Weights of a small transformer language model.
Size: 13 layers, 3 heads of 32 (1 for keys and values), MLP 384 GELU.
Architecture: LayerNorm before each block, no biases in attention or MLP, untied embeddings, attention and MLP in parallel.
Training: 104M tokens, 6348 steps.
Each number is 128 + 24 x the weight over its row's rms, rounded and kept within 0 to 255. Layers, rows and columns count from 0. Numbers have three digits each. The size before them is the row's rms in percent of the matrix's.

# layer 8 attention value, 32x96, rms 0.161, rows 1-31, columns 0-47
098:139119141148097139120150165107134146160113157167143127130116127099142133119098143194124161137083142110133088113150179085121107125119126110132128
104:138121088122169110142131112116143128141123086181138138112130152122140147101107120125166117103088117134170149117135119085089124136154120151141150
092:090113081163080158141162099120149168146119106103125117141120097122162173088132162083122147177087116129121137157095111152126133138116103127138088
095:190139129154122145130127120108103152109122118127145140090123133115118128096138129113143146117156122136104169106137129160097160170152142131083148
102:144144066152161147122105119116107119155129174099086091121152138138106149135123108170135119133130150141173146106112099155136138174086136125126131
100:081079131178115078147112152148129118125165104150121121103136150151144143105139160102127143169142123149146139137129104092141118119129136132120124
103:154104104115143124117140091122136155116129183064137148136149147132142123153101117117140132161100128121173163151122164103166098090124094132102102
103:120098115136131141127118157127188157159123116157142143155109112150142128142155122091160129092103119130106140103096148125146152134103122117123088
092:134133118108128076139128133096160145136152109108087110137147099109123132156085148120122132097114150086143124140133146120078159083146160155119150
098:162130118153130137118135122084153143124128160111157089140164161136132126151111127088145101116101108167123115097115114107059111124158147131098129
107:128100092116152154119092122102097134135134115159174124150150138155134148134100179126117114123135133121074107128110139127115162098120132110166115
105:140153146132126133116091094084145121086114124140132126150126119140116157140106054102094127115162157112094126123110128140156100081118111186175131
100:150180101079097119128104095137118121145137164106188136088125141137126113142122121130115126114124139159101065115123092121096118176140140156117125
098:150151178167144133128123121154128107120111114113117091155149115153114116082103107134110101150130097130134129119146075143118133117102148088145151
094:136129194135095131135122111103093154162124130153148120153128129136180145148101123137086115177145140110112120181106072100125110135127150103153104
099:143116140141123090139101162107157157094134120125101131145109154107148146161110141108113137066152118143128105094162107141153122108166126121107104
105:153125132115135069130117135115160097094133115100129123108125148116103160127106139136102148132095097138164139150101117098168115128083118076139143
108:107114124137127106133114132141148152120132127146110101117136146120135109147127090142138106094096146133116154146139138152145097147154110163082142
101:187137123139163162131110161148094153127141116122121114159174079132135159104163122189100115091123124112099133139154138126131131092148123082090108
093:130087131141095137119116114105084143126152126150119107123100151110101089139128143113157142183116146094111128134139092081136172130117110140128122
099:118100124089081118137140096188103148115128126123113106122181147098113134141108111135114138141126096129073167086124101149115107159124134118108102
100:117138140140132138130120132110162124125111104132095126127119141083159161108153170166086118150134134168155122130123125099137140107135111104089130
105:130163113181127143134156090099127160135136054125148132125157141116121135130135096151107125131167109105114112126137120160149154147154105121110124
102:146124109115126109133123163151177120090153115129131178125103112140161132116122092142156135154135143104152096106139153140171092158138148144118104
101:171122122108146104115120104112145163116116178153119097122112094141135110110163069181116136156143116148082126164105134120148147116130125124173114
094:121174107120157125139132088123118132131144096088118165143097155092110154131174147132157111104089122141168114123156140159161162098159132141153109
110:143120110167133118111099120153096096119116137084132125091125102147139172128154103103142171133160144142142130126121158087118149125105141121081115
097:113186136109117139131155079131135100147157109141141148096152119119133143149072073147161103101153115119153127109157121085137091117135126070140080
102:084130086091126122129099146148176144108116132094122128130092090146150147139136086142110154132130119160146122149164113131075110147091110135121100
099:122133107136146147135133116078096112109128098125153095115114102106115112124146118091134170108168139124101136137161171106106125083168159127095147
098:157141080133106102140089125109103087097131133159162137130119121132110132111096108150111116116116146150137151115140173096115145128103138129157138
# layer 8 attention output (transposed), 96x96, rms 0.153, rows 1-31,33-63,65-95, columns 0-47
124:114070120129147098155115140131122125114105166132125128120100138163101135100090136136108114166158119114159126117165106154111126137130136152133128
128:146150164106105117163154117139150092095108179146099133120149098145106104132164094142087127124120153100133132159169123138144143128129144121130091
126:108135093107167155158118153118175094130145148141144163087110118104120136143146129186104124131116130118125089109117123155119135121100146153126122
114:083127141094131172139071138157113118189126078138123119095130158159121119161151105103122144145119155133163132116125132080125136128108158155111072
123:148133147109137129142149152131152151112152123106110141177156106140122106108112146120122160148111161170074107125144135122092086088154119150088107
136:111159143115092138093149170134141145166115181122100165145135138113143125164125132157156117116112150143094141142104110112114152124159134134135128
130:129133113090133130130104146130121145106119107179113138072104105177136117129122099093098191082101134120136135154165148120083141172159128105143135
121:066116117133127118159146122106138125154183150110102121092145116142141173119133129133088130159096114097121095114158104144148099094139152139112147
116:141173139156112139116103114160087126115132159140147124177080126182111127123150142173116109113124105076154172151130133151123115121109105116145122
126:132130147117099101141116144117138127083149114129094165104080119143136100118106181128118142154161134127095152210123143148166109104131123124166138
133:107117143128141087097142163086078129087132118117133103101114124133128171120143078127152121149141097135116158119106133128131142128137134156094142
137:157096143114126094104140160186083142171175110116171114124096111123135137097172141135118152082141143126095130112116116121138141179131121116104125
119:123142113155127127106161172136124118139144110107158151161121113117108131145121078093142141103156111131138129135162148105122137121108120129157122
131:102098137130128136128144099118136142111156156092147144150181115161111132109164176128148121112093183122142103083112159123140143181147162143154107
117:096119100096170118164112133119111135086113105157174106113105153136127098159123147139113154072123151148082116120157141166118157166125126151119127
123:131128139101124112114154151151073092122174135123108103091155140143109131105113109144138116149157180128106161165138132161144166175106120140119138
140:117148125145127098109105106132123201126143119181074111149112134143125118125115114145158154114114124066092160110159107135131141113167138150149096
140:171144179143122115117145167113101126120098133093119137119117150105114136128105193122119170133112110125139164127128157100118159081110128121135157
132:114109140118128153171159095157103167145090153140143101119082125143145141120104144091098136138141129137165100113118110122118116144116100122144130
122:131148117091129115118168143164102129133174113113095132127148155128147138090114102167134133142159108167147156130114124130090139133148120128120109
120:161115153119178179109140127158117145114169124095108146160111130108125149174092131107114115150104103123135142107144129120130163175132126128121141
126:146145125153146123166127132108115132139133114120114123111172140162094117129107139149142135133190171091141120130101138184096079151125134155133099
130:141164113099094114104097125142140130090101128079119090107143115118129112103131119111150112099151138188104159124143135133151087143096138104164114
132:111121132129108140145153111127110109156127178141136121098147124104133125139106119113119144096114103113111109124112125104108143133120128156070100
126:144098138116169143132137084167100086142108089169158127120139089124153119124104160154113181102113129120112089125137147133126102076111117135118102
116:135120142135128175141119156123146122087147124158123128108140168091131104130176112114121131120166140125084119158122103106128151090112103129116129
139:120125125114092132127136114119127175175107097156189145116125136109134108113146098177101110161107133098154116105129091127136083124124132156153130
126:095145111145114132123157129130150110117166171126125094163082127148106126128180163145084120139121168128111136153101147143133133117084109120100104
127:114148108124116111096118129123115153146129148146127178170139111115109138083119134100111123117164107122105121121112145155123114115166123133113127
127:147114150113112113127150131135132115145120122178100143145104094104147178121131110149131145161128124126144107137107125076149116146111108117148085
121:104126169124143084129125110144134145174086142138128138144123099130115150147135110141112072156145128155124139129127147142101140118191111114083129
089:121076125130109096099121157144101162101126145117131125111099155148080171100080112159144121150155141115135142126138125129092140118148132154138121
091:151160184089116127154150117130105108090105174158092129151140093148114102133163089137113125141117129103123143150161109111150134104113147145138106
086:102141113102157138128122174152182093124106141113132168095122135080119124123154115186116126108132097093108122092101115168115172137130117148132117
088:095122134104128186163077120106120100204134073110126128108144151168132117109152099096111122137124162130161131095125137081120154128113162143085086
095:141134116106120147104129153108122154149145151128099137194158118144127103105110148119120176138108129192069129144159117124094126092131115117107144
095:103151155099128114118142174159187145151111168121111161133134121110146094148137162144138129140076149126119109142095110120158154138137136135133099
093:123125121100125109138115133142179123126133125177093161088119107160151105129137114096100155096102131134146133160146140123090154168149119070158132
100:079106136152152114148145145120160123122166141091114118084140145136172177116118120136097135121079105103099089117139098167141122110163139133117140
100:158170161145119162101111105141067113117139153118154122163072131189104116106138109166141137127113123082131161137129159137096109091118097153151127
093:140152123123076133156141135103128109125153106101100169104084121153147103127093156133115120166171162128099121192109152147124131100136129143160146
095:125102148123148087115143140073091153105097125108124084084120126123106184118145102150150130151147085121113135119104124140126136125133120165122136
089:162098166109143106128141136170098114172180125127171140122087129113119130118176133138120150098148165133101116101137142108149114160108120121087118
094:126163086139149106172158157099112096158110133130149136152144086122119141153134086101146126153169105131135110131163131110143129127102158136129139
091:098102132105096136096130100117120167132150135123144146136162125149081145135130166115141130095105189135144122090135136128162148177129169125150115
092:109173128105170109166126117107102143080091104152147106116135135119155113160128151114121111102124145172080159109167151135133133186117143134123112
094:126150136134121132176145139132075129131142115104125105083145120143114145108097119139137117134145191119115104162132151160128167179108126163102149
097:113140144170123110148104107152133218133129102151084128143136119160099122151107118156152139128121131079095116104171114111131147119132131128140075
095:156149166124129128165142153103122111099093143117123130094106126106134118114122182113095190165084125123140144113115177127112138098105111140132145
097:131112111120098127119161114130083171143127153141120108132095162153158155122115157096090112122144140183156134111111110118112121136113122103130131
095:115138151116154130164176123165093113101143104100101132110138156150166121102114109169137136136123126140125118122099141131071142145146128149145105
097:145148125115165167094121142157121159168142154104123126161141133113107143153098116136132125171125094114125136143139118118155167183123110082111155
096:142168120153130131108116131103106145135176089117109122115151154177098115116088136147147138134181169109132110128122132191102096135116143154117117
094:141153095118110146149108110149127120115084105084145085133170123130159127126135129119096121094151148192104129125151091133180102157076147102129119
103:114136149159088125116153118133103130143125145120137113092139113116128148135101116092138110107115115127086120145128134097102153122136134138104094
096:152093157122139119101136084141099083121108127184134106132147103113160116138118175163126164104131101138086150144135147146115093089113140133162094
090:151122136129114167136116132120129139111140106122122150118125165110141120116146113114119139104168160114082109149135109117126177097113121153126126
095:139146122122066143095138111112118170164122119141195130137143159113153104105160092162104105164142129118125171093122106125129089137130142140130140
098:101162127147097138160160103146155144110168152156128112165089105161119159144144167139087124138112154136096146167094152109154126120089115102117089
101:115132102124127121126114119131134135139119190145133171142146117123085141079143152135109128127158091108112089112103133160134123108159118146119112
100:165106136111107128181164126122138098128119156193116116156107092088150145127146132140127138169119132130162128128129143089137075146096132137123100
083:123124186118141098139143102153115159129121141148135148113108093136136142122124093152106066130148136179117137124110167130079110095174126101093116
074:125187088118147163154117079147137101139179115144140113149135088118136121100168143080142170115110109168118129140118122148140124151103135137120122
074:096121108173113123105119145112152144176106090109125136130107113113138142141106130110132125111162128145095154119131140167109100147130119107113144
066:171135159122112113143106143106086131113153136151091109130122088158152118104095138125133100130127136166178157118155145092122105118152170082130126
070:173120140122118075139182097151160122093131172129131111124113111116137170137106155134147111129105108098127138134155171115107113125111089103176115
081:100145172111107128112117097147143103116131101117155122106106108111145152131114117114134108099131106074159124158106137129171114152166124146169112
082:167153088125111152101127090135095114115128119119165093119122146109082127144096123102096115108150144121153129146137155122134101112127132119146130
070:132129156139125135130165127119110111134119120100159115160130162128083143136137179157153084121161138137103107089126116146151114112099132142115154
064:161163123084109131135124096137091114125110125143127107143104136090109100137142149176123077114146135175146120146123162099072092152151130138142126
073:107090105129134111147144144123178141150108130123154121108135156116088151152124150125100133145116152158121112115119118134160114183109157109086120
076:111104160119173122136152110151156115140106134133136150118146107118141167107174117149105170116127126080146114141125132118136159127089113117110121
064:121126127107109144142119114164169069143150153116137151156110120106116103116145136133092133130119201133161112142139153138138104131135154119125131
069:078119085122111118094125114121156109111107138095101132096177171163116105131122156122192102154112111125168110167133108134118163127146122114139148
076:121090184142141183140111097148145175088125128133108117122101154121142105109133164151130120098105125115124162124081141105129163125147105105152109
069:123149140109088114174104158163118112146117140154092097111101090108128096137138068138115183134118124130140114192122161129087107099167125134102112
066:123122136149138150112095150178161127146171138113089159147118136134127140111109112119162140134145062122180131123110131133082146074155098125122125
074:101114114124148144131115079137174098153134157145124135173133140138149076144170188113128164147098095113152109144105138113116102083130141115136128
063:129136099119098148084175121084144071153139154113149110105144157102127142154147163075123119146153158142158124141106127167079113136128147159127140
065:136099096129111128123120139143113159135120094136141142122115153125123151153150102115128117087123093101117123128152063100153151159131153092132112
078:090122184140123098134118138132145106121157140096119120084134117112123095140133105116179132127093126125126120158104143100134133169112158189149131
067:109123097116149146124113118126199128131146150149141149129118093103147152146167162091064151112136142121116118087139130136162120109100132107112147
071:141131139193093103135124135100135107121138121167151097083104064122152127147147143106119137082158166121165137157098119130122084078122133150141126
067:113113111116133098116116113178121134114100138166108153171100060109137139119147109103131155097080062097128119146176137112140149130130133160138119
071:136063163107163116129159109126168069122111182150121145111099158108130133138124143130158153169094168098140095141074142082086132063130122158124134
079:160136121136182165097138099135125121132114128140126108176156120143116136079140131137132159115164118124109171142119115128131111112122083117160184
071:105160127166138150132115184116110125155129124070095170131116146137150115141133119088159091142121149138166134136101103119125150146145133097091166
067:122115144110111092170114137095148094118136158145138112140141108151160085121100152144086162123094114149152117097095148104100109194143127093162118
079:114162163109166119127140133143141089148133120142059132153129134154136143107088169115142126093122109116113149147119115108125141130144115140138138
072:133108107140139103139094199112082171151081123147116124091150106103128114135132075107180160121136105132152161119132094169113135119138111174141162
071:165097151147141124110175105110114129109157089099140107111128193100101121155128145133147123127128166117146118111111116103150166123144173124157147
067:080130120124142150085157149137169089153127137075107176116164156144131087134102157112148096139121112141141123145122110130131194141147107161135118
066:121153089106151156140125149138170126145121085153122126119137116102128092102124147082162180120096136080119100115119086174174109176141145160143141
# layer 8 MLP up, 384x96, rms 0.153, rows 0-78, columns 0-47
097:123150165128145139132149156146105110091112149106133146142068123110182147151195174138105140149126131122151111133135157139120120117099139161124135
104:111098156146149199107169150133065100111096123127150168095121145118131123097126155108094116204095099170126133155152126134107112165120169129116117
101:121158112119161160108088141072115117146117137118111137085109095137126109126105123138107122148090124184133139087161176140084114114123160113130162
090:114173119162162121121123094122099132117134122074139121103102155166118120103055118146169125114109154132129122128120127121109169126091140101114132
121:090159138147159120108181139119121114137103124121117114135133125154145134136099140129109108131116160159135151126181141180119139132081142151078094
094:175119120160134123100134107137109150156106138116083130147098162136136118119133140149073116101099151157152129081163147158154126147120143122124094
097:119152161145141116125112126172109139120110105139140127114088103162147137092149155146131101140109128120194176121115158146095139129095176102120118
113:136153124136130162116133152136144117132102162143142135105122155124190111114092135115115103120095084147135159159163135140138122126124119116124138
086:115169124099125125136132125168073108143079100157090134123142131180122108136124145113102127133112111095098147099141122174154104167158179154113110
110:145096168137163165104111093104110131128112143102077168139137155130165086109150118126113116139115133183108188128184127135082103167115167145108097
114:141132157139132127111119183156093092169130128122077142078089145121145090112155135200107115129114092150113146120158147154159157158134123128125098
097:110150125113151135114125168097131115135106158144083158107138125121129122128097121166122144147118148160169141072134164148099128132109132149120080
095:135164171127156159102130149149097124088115115128116130115152147155135174096132095139122148134118137135136091136128107111097144142141140137184127
095:141130113148103171093120127130122131106109148116138105134092116114153106105100088163092122113098118177128173134129119140149111161141182109142052
109:110158118162144166112129111148100116077113139110088109121109157153153181100142133131095103134126096151101167107147111155106081135095150129090129
119:128126156137106155110129134150072139121096082100128176149089132145154098091104131124126119118146115162119157166108123113158111169137200108143113
107:119120140132156191122164116097132106121096134146167142146084130156146136129133152126118133102062133112155145132149159138114123144116109146144122
096:134124155101121144129119118139130140101110129111133142147142129101123096139087151151171125111105151131164177125131085166112149091150142124126082
111:103199148181138165125143149135169169121128144111106123117084113138156117137153103145182116144119132167152149094149125121117097116133157147162127
086:145136165138122099086150135102096085125099146128160144142141091187146119137134112187102098137100118118087158136135126142112095188138167119083142
090:151130119143142172134155102119069104139154123138109144125089130134156171107110158174088080095114101133133157112124142144139102124093166119121104
101:141147110129146190126135157125110123117110083132093148117105154146132092152130127121149099108097086172147140100144125101134105147150123168112131
097:142115170167123135103108120122119167103111094133161177101134126114118131097127171128120094099123113164151132102112152120079169138120165139132111
102:133156164119151129126152128166136125090121102116132171128135119106147152122096107146126116139154142166150167077164154122084135135151150111095131
101:094175159097179173127140155134165132157103127176156133136115113174131122143105135158125128135110168145088122128164128169103163118121119101143113
094:166156140128123198109122116129133115110096130140081111115148109172186075133115097165108098144083125135155137128133142126120153131153165113159138
111:096150158133151170106133142143108106143100115116117150108101149155141081121143099120157094152128123126124153140185120130134114137135178158111103
098:128135179136158103139131146082109102162126150156113114176095094139153100133118101172104083092147124132160133153140148132099178158076115151121142
096:138130115130119175101140147115126143146093137149098126090151101127136151107142139169151108128130106183155122170152148075156153117135130157163145
084:075154102149135138128142188140147138115105158128114145136101103130138129103121071179119163107116121148127113156159159139109150150120141138099085
113:068157158146108159111152115108091133142110120116143154140114143160136115119115141119060141135112099100147128119107139147089137187138180139117141
103:082132153173132139124135128138077136136102094132094171105107171121121073114121132138093155175130090131108116148148193139101155161107125142130117
087:093155127142169165100102154148104113128120117142130099100119085100164141107123126124141128108099139130135127141105116156093125157161175161131149
094:125174163122115124153146122122125121104109123096094123121118108139144098078102130120101087160069127156166158141120106111138150128134165114104099
110:141145161104125191126179170114109115113104127132141106108145109158164090123075124134178121153116129119140144138113125188118173143118134076119138
088:128140141165120118132160142136118133141094135116144142184115101132149134102125139141136109151121141121167157165121118118141111160143165118109104
103:108130132137136158129141125128158129122150132156107185126148130135160123121145175142130139148115093142135149134147096177126152155098156138094140
111:114173149167095179125126163119117145116088158133118138107104111146157135101113136165116109135091141184131167144123147111123138163123153140130123
114:078152145143128153102092145126112120177110143158133136088123124172130128098151161150100109147106125137159171115166140118103160144118131108140104
098:121130135136112128131142132082089133145128121134134160138062097119104148088151139164155142105143132175123163119149160145112119111126162146107109
107:124166182143116162124115115091119117127132149161141101123105141146133125133115134107134110137145127147143113161109142125124107144123135158147091
083:121152123116179115141119162074155179122093155152140091156065107134166138142136133128164119132131108123103144118140145140127147142092148154177111
095:129116125111148134109139117128066101162124113115124144094110147121139125130124145180148109141082119117093145112136167157121151150089180155173125
102:068179133166129149111106150161134114119107185154131116151127144146136106126150123143096108168136168124137113101147108181122118131073115116138129
105:125176164110155137142125180086106153110104135122111100118080114130156140119067126165109130129092098120117150161140153147132075180107158142153099
095:130142160141137164116108130119122153122098131140080161155131117121152156138132125146099123162101100207130147118143120084155152154116160059121103
104:153141149160166152099111164095097091155113148134067162096126145164173085099107152137109137152103095191152143103152135121125155164123119139119105
094:164118128125160165114083135147109136136077142138161160122126092124146110118155086116106088107107122201110156131142137149138147141100172127136085
083:092154130160127113101119112090088162147121101113158145131144100123097076137101102138112128139108159154145128090148140148139132113116172097144100
116:111156142163121152105171153139148131147097125142142123145135134128158129110112123128110129122104083156153168142119151117102121180107173143137129
102:132153150144132127106148143097107117166128125175099166112096106139131092118115105143149085100124146149146142078115149162135084116115162146173121
125:117152112167179149102113101117101153137093103123134157090085158161131118108115167176148095142113122134174137129115134145105161115144149103126092
099:095138132187131125111156136150145118140155111090139154173099111141125120126131133108105110128179123167151121119180126178124124120146115150091121
106:141115171141165170101128118082065116107114097124135143096131105147134123118137120117130096145110146137134157128138166169148116138129115107116148
113:143167134112117155122123123134143105127123104126068162112104114145132103130103178180177096126114139130152153127153155117126141138136138108118157
077:119137135166097163119130147127135106213126159145123163124143147131102127140148133097103128157152107155092130179137115130074093140103119149124122
110:105141134129144129122128104115145135089110094101116116094096119178163132147093113181132100160117174142143135134165158117117126151113145171172145
107:130139173170114168121159143146124153129112163118096130121108079117134088120126143077157111143091147148161162123137121148140112128085116168121136
098:155147118167111147115114132158096120134132165110112179157146121113176125119147095154120136143156116180124162140098160112173135113139132148117106
108:129151117153105152131127102124085141112116131135126172124111107115205121086095134154109142150110139138134170171171129106141112129101146129164147
100:120171131178121130098211120132114162135096132147121144081132110097123139116116099171091115150124124145117130133116134136127148144100165115103134
088:118143139170155144122146140132130170174088136097140126107069118148141142106143104119104122143134152125113130122148159139101158126102140095144092
098:101167119140153197122111169099113129126113113165154129136092131118149134100107133126145143162121125164152118121171130119100137103130131156142098
106:073141126164113166092143104114155109121115099131109147076083131148167127133059145124139129170107168131150115128110137131135086144136175116123114
103:131132170165117141112171148148135146149096125102128159107100169187142102095089128117129087174084115146111156144153153126137115146108177108127097
088:141164110137137147116153137147137146130107121097125115136081154125103124103159084110124150139110108136145109101193134140181174132129143118130145
114:129099158144145133099139090149103131146135134165112103119111147153165108115146126138097111150152105136139153125165149115149097150133152134079093
108:114144101145171118133140131132142144125148152143077151106138133115129143101135142144114096111108140171128125117163184120078163164117153099123108
100:119117109164113175088161156098109131139121113139158105122067125111130138144115110130122125171132122169096135113152158145134124086130157182104131
088:131133140124144157122120155085085123146113153153115127126105098123186118101106139149083103143104064165155161112153103109144095160131125147140118
084:114166105137158177086145136127132127110090103133116124119122098114116144066165130152086130171144096116155141146145131093129137142124111142100143
092:119128124151148164109093171127133118132065109083092147141110126144125099116144143129100096092109106158153139130149144122151123147125153174120132
100:159112130167111134115136169144123152158102189113092103117121096119128133083102134129141116163116119154158158108100164102145109145147115175167128
087:115166146127150138118105159138119148109128137161111100159136131104127164140110138151117133114067105152137129078131103099142144113126179142100122
100:101125118167151121088134136120093155086129189122104109088129111155125106116104106135112125123136140132132132133117126130116123172128194151102126
103:167156116097158181119111149111126118167139116135102185071095117148158138110130125129137105145125083112135174127177121151101114146112149145119108
092:144148159143089153105140148124126118144137119159132170137119159112127127159126111108144119151094124142133147112158097129111108140107139159131147
103:093173131137162152101130133108140144138148107145138141116125127132137109106145119161152151124132170158102110132148155190079135110142173117103097
114:153131123159126119116133126099156106165130157137082122112099125169179102131136158122122126135120127163108165129152143111134147135144159144152061
# layer 8 MLP down (transposed), 384x96, rms 0.13, rows 0-78, columns 0-47
092:098130111126106116106059104139111147117111105123152090108117120114158143155157091119161086123109112118136108123120116095133120097192085125150097
088:147124062129171123130134133124130124113140121127150133104141126110133124150143144142120107143171125146140053089135146114147138134127159110146157
089:144129119120145084117117121107158138101124130141158103139129128138127185157117151142147106109163164170073125133123095155079139096116138094148108
090:099107133146114083164112142135147138152135159134095132126121136145115114165172153142137117101131118084176065176109120110104116152137143102116162
138:125145135122142123135156152141117134100138163094148121162096140163120130150116142131157090179136116094101099099144123108147148100163123164113128
094:137159140137101122093140123170139133127132170117074094151129162142102135128152151116126094141123125123094151133152136089133133117113136087085137
104:121133155110097145124054083150107141160145115128135116141162138144139091112177143078151125129108122115164155128124157098125152085141135118113123
114:148149124148134132191106122090147128162094199130138121126151122098133105115121144117076130125092117146128123114166148148141133104103158143104121
077:132103126147087135169110096137088153130123100147129123117152143131110143154135127147135155108105127126111055153177085140086111178112084144094128
114:075154120090138163093134139128127164115108112116098141142139121108176143162156144086125096117131136113128105140151140108127106110147151132110157
116:148137164140179136146102159142103104144103147138093147126082105188130058131149129147140084130095112128157148099130171103157140109136163110134117
086:116081129116150100147148168108112125161129123154104137112116119112142125175120102109102134148122127100135155126130137105116083174123148169120126
094:127110131114093117141122143095124133158152110153140140126083165140091129098114122096125178119112152140173131120152148101121123076144139156095144
087:167159113130119160105123127091116164119110092092149084121117117149147135139128130169165090138126127130114142126134150110125114137144124110160177
104:101122144116120112125142146129121095082145143058121125145161139143131129161134187136115157167115161119161077139124148115127140140124156127088110
120:150145093135133086177120114156108148148112130183140091078112122150084115138135117102109137142114153123104146113148163129087136136153103142135095
111:152150130162122097113141111098181083138143129118155101152164118132185120191148142133140133079122094153147130111129150127121103088153135142116138
099:152116171159169146117169101107124095154152145138111098099140133122149107175129135099116098137102094180103155157110114140137130096134130113123106
112:133145122121085144082133115171143077098133097105106136137123171171126101135166119131157119104111135178152132123115118133134148095119129106164121
088:119171137113124083095125112113157109176114118130162106134107123141147110132168129128089138133122159097133163154117132130147168141174147139101126
091:090100155097153116120151153161123182174147117152143123143141071126086121161144102134143136089104138135150148131119119117135112082115120133107108
087:143105118105162123128095113161103163118123113128124116131105098135085151135121123116099131125110131099126115189159137100123132103133171079179138
086:120164111112101137154118116095120133149113142155126127107148098100157147097138134111124130160137093098176133157133155165126109115113174104122120
107:118137123101095102125146146180113117139182093096154119111142097118145135105171137137156159123164103159154157139115114168133104134093129086158137
094:144126089137140111173166133115123097165114099097131178150103103123104131141169108145127152079128111127140106148100141107168129086121140134136125
088:182114144100123097135155104115106177114132149114157140123101130133131108081120126149132126132136135112137075139078130110138134161118123091146174
145:121124140123184161092100153113136082120135121155096180104106163127155107131112169128109107144153123124149178117127146116153186094118156151119105
091:196132107123127123175113172086101132138172147103089100086133115102089152150094104131131148149120113136151102099125110137149140136130154108146139
089:120060105128121151178141076143109117104127122107160100108111157124139099143135120130156138088095141123134099089102153145137158127138156137129107
082:145047088079099139150120148118155128149134127135138112107147144122158155179129125137096180118117130081152101165171090067157132115118124133126156
130:101112146119105134136141136119175134071128111091112161181127158166171132139133180136148114125148151102149147149166110105110148134155106123111120
084:178151151134129100137147135092129121112112151103114131157167119134137128133134119138115084099118148131093142125100157126140111099164100130114129
078:137111129103109148145196076110128118152164133127115102124166146143115124123124129139122131146167104136105089144116118077137112128108132110122155
091:149075165135121095106136155134118125133165150138140123148148088121153122132126101116147168129145116104111099128117137094130086115119139156155135
101:151129138139141112171157134106131122132158128159144175128103141116137149139101151097154191126092110073168094123162134116158152130128111108112086
085:117134149119129096184117103107107159098138159140052118157115130137146118138100128129147143127099155132143146093142168092108155119114113110139164
098:154125130147070125152104121100157120147164125099156138131119138115070103086146121149113161134113169104157149107163119131155140128162140106142131
150:121135121134104165084117093163098123135117139106126103091156194138143109146145175126122148162105084177116147093139101083107134135112124167120129
115:109132169128123145138107082128092148137097124192125168108136105166110106162171144110135099142064122137148161133159125115117145116111123132122134
096:150125114124104119178120154116136138117160137120143139144148097113106117094124137137157129103081096118103188148112151136091152133082104095151136
100:126106104111169119121087126116143145150133119123187183153087133153138176134119103078120125132139113140149108144119108104121139100137119155154127
081:155104111108114150152143141105156093149131131152162103109152116128144118183110135093140092141137130146149109170096121114113117144133131132169170
088:124148127120106148079141109141113106134141164125163104105174161148139109113068113111117113093147159118075139083168145126141137097145101164123122
094:164129063115139127169154111124126102130155149120099130084143150114165151145113057131143167100144161156169113089145114160091125152118138106119096
096:115088120160098148193126119160160117152162144109120140124130156119110116111135146101116136133113130126131163120145105189122139163112138143124138
093:174099098084091127106123135175133147149133095132125122167164114149124101161114142119103120111100094124128135130099103096106125077119144131117109
117:126170122134148136137153132101125098197115140136111141131119148106169088121115125144120109152117129138131187126134138142138095095140117130122122
087:171137169099147128112142126112127121129179132102091091174153129161137163100098152114137113077162132148120134110167097093117151144134133100137125
072:096140123087139157176135125148139133089144172130115146156064148147091134130157146101100141117093137122146104126128169099127095135133142180103153
120:140102165134153130200111152172137157113112114096098090159135103129143118173121096121108140125138126161160134125158119128157111144149123146099087
095:116167073129135097109144093130110104161101125119161124129077116121152102122168146113120155133161132141121159126125134125130127121116192153151160
166:081101145110144128132154123121131105182106138106130130119159131146123108098139147144096118152122164176133153117113166180109081190118148117127116
108:128108122120118131104145138109111132105164129095149108142170149116120154153156150157138096133136137131117087109175104135162128158141056140129087
102:146138165103129091113116102140129099086116132114087109170174155158124106156132096128091093129154177122156171138131153151125121155143128104094082
105:131114132119082147138127074131116099145150121141113093120125159135156158154111173128136147089132119152118119128123110128120095111118128133195155
081:125144111112119133144129144131132196080087132119144113133086135138174167129126122139133104111113133094120107080069147153144141135153152079122138
114:111102165150117147076152118080140153122141123096122127138152162123152107137146139106153096135130098137126109096126126115113171116164113149123172
109:112154116147140142149179096136127099136164150084142135121115153150154138134092148103149107090132154173119112168166086096088115121132131136140130
087:134150098116112142129098135142129164137144160173105072111117118117141171168131124081155120114089154121085114135111136126138097136116113132116135
131:112090114114137159108127093125134109133127116089105107093150169135144128184168172139165077128113143165139147130121103085163159137091124196168155
094:102100156129118119131062107105156121176096141116132154141143129127147116091109200098113108117098107125151119178133130145097128141140142153169140
077:147119120118169137174132100155118109112107140145141121144125111117131152060110140153137101118147105126121156142100116114141096105168124159090156
094:123134128111155116121150109160124121085171143109109140157098129125143113175149107145129159117118126101115105160116121109158118133123160119095102
103:131090149083103122107113150115137136109147082122120109109092111089154167144089112140134171114155140126102141093106161108091106141142162137106136
145:113126137120140137110150125150126049139124091093094161138123154196157107133150179103146098173111127120121138124149106130121135136147131136114105
077:170100123126111120168151151124115117120151130106106113141116164092101147148101193184119153123139109130136103138129104100153133123136133128124158
108:149143166171137111129127120125128075117122116093105109110157153095153121105152141118137139136108134097159190111114124136118120147138133134061129
097:116150112108113157120139092099159107135132112150111151107124101133190107183156122104130150133141145112090125115122172103103120132111138125133134
105:117127154119167115064120126137115129152081113153144145131127168109160109128129136170182108181113127108128158086149147093120120143116142123142122
086:122091132121101110118144087132129152104165126145133125103114123104097130140136115092156151117165105114149081131065119128096112128114115107155126
084:135148110102142141093160115099105122138170111136118116106151116113105136038132102118127180123141136128111120128115107123134116110148105144133144
133:124143158135131154104189155126111087153114144117089177137111128132144083120165134146114107144083109155124187114136124129126122140117120153141116
101:163124121109137128153107121158155106127174069149147143128143151116169118123136118132120072149181091139105132146122126104143164095139147144111122
079:128148141102123132179166154103132120135170149120097152156140137098091115131151131121127112168153134102121076180098149149102139093134110116124153
092:125128131102114124129111158123161104144110145155119149120107155115087145123153108085105109121114121114147118136148076151128139115118107134148126
094:139114109131114137171076145137094154143133107161137063103142093102120156133122079175131130098131138086136103172130171147182134143168140101153100
095:132169094122143084120132152097160102149148133125106152134151165131148117132163135125140132087152131053169176162118139126099105153120130138131157
100:091114152144099132135153124136167142107133107141148114171115131128120172170086102098128145130099152136135127079117086102094127103132092110138115
107:137133105131159114186161119154102088132128127159130151144117143146120117195128104140088114127109116134123140120150154118129119115120106131117175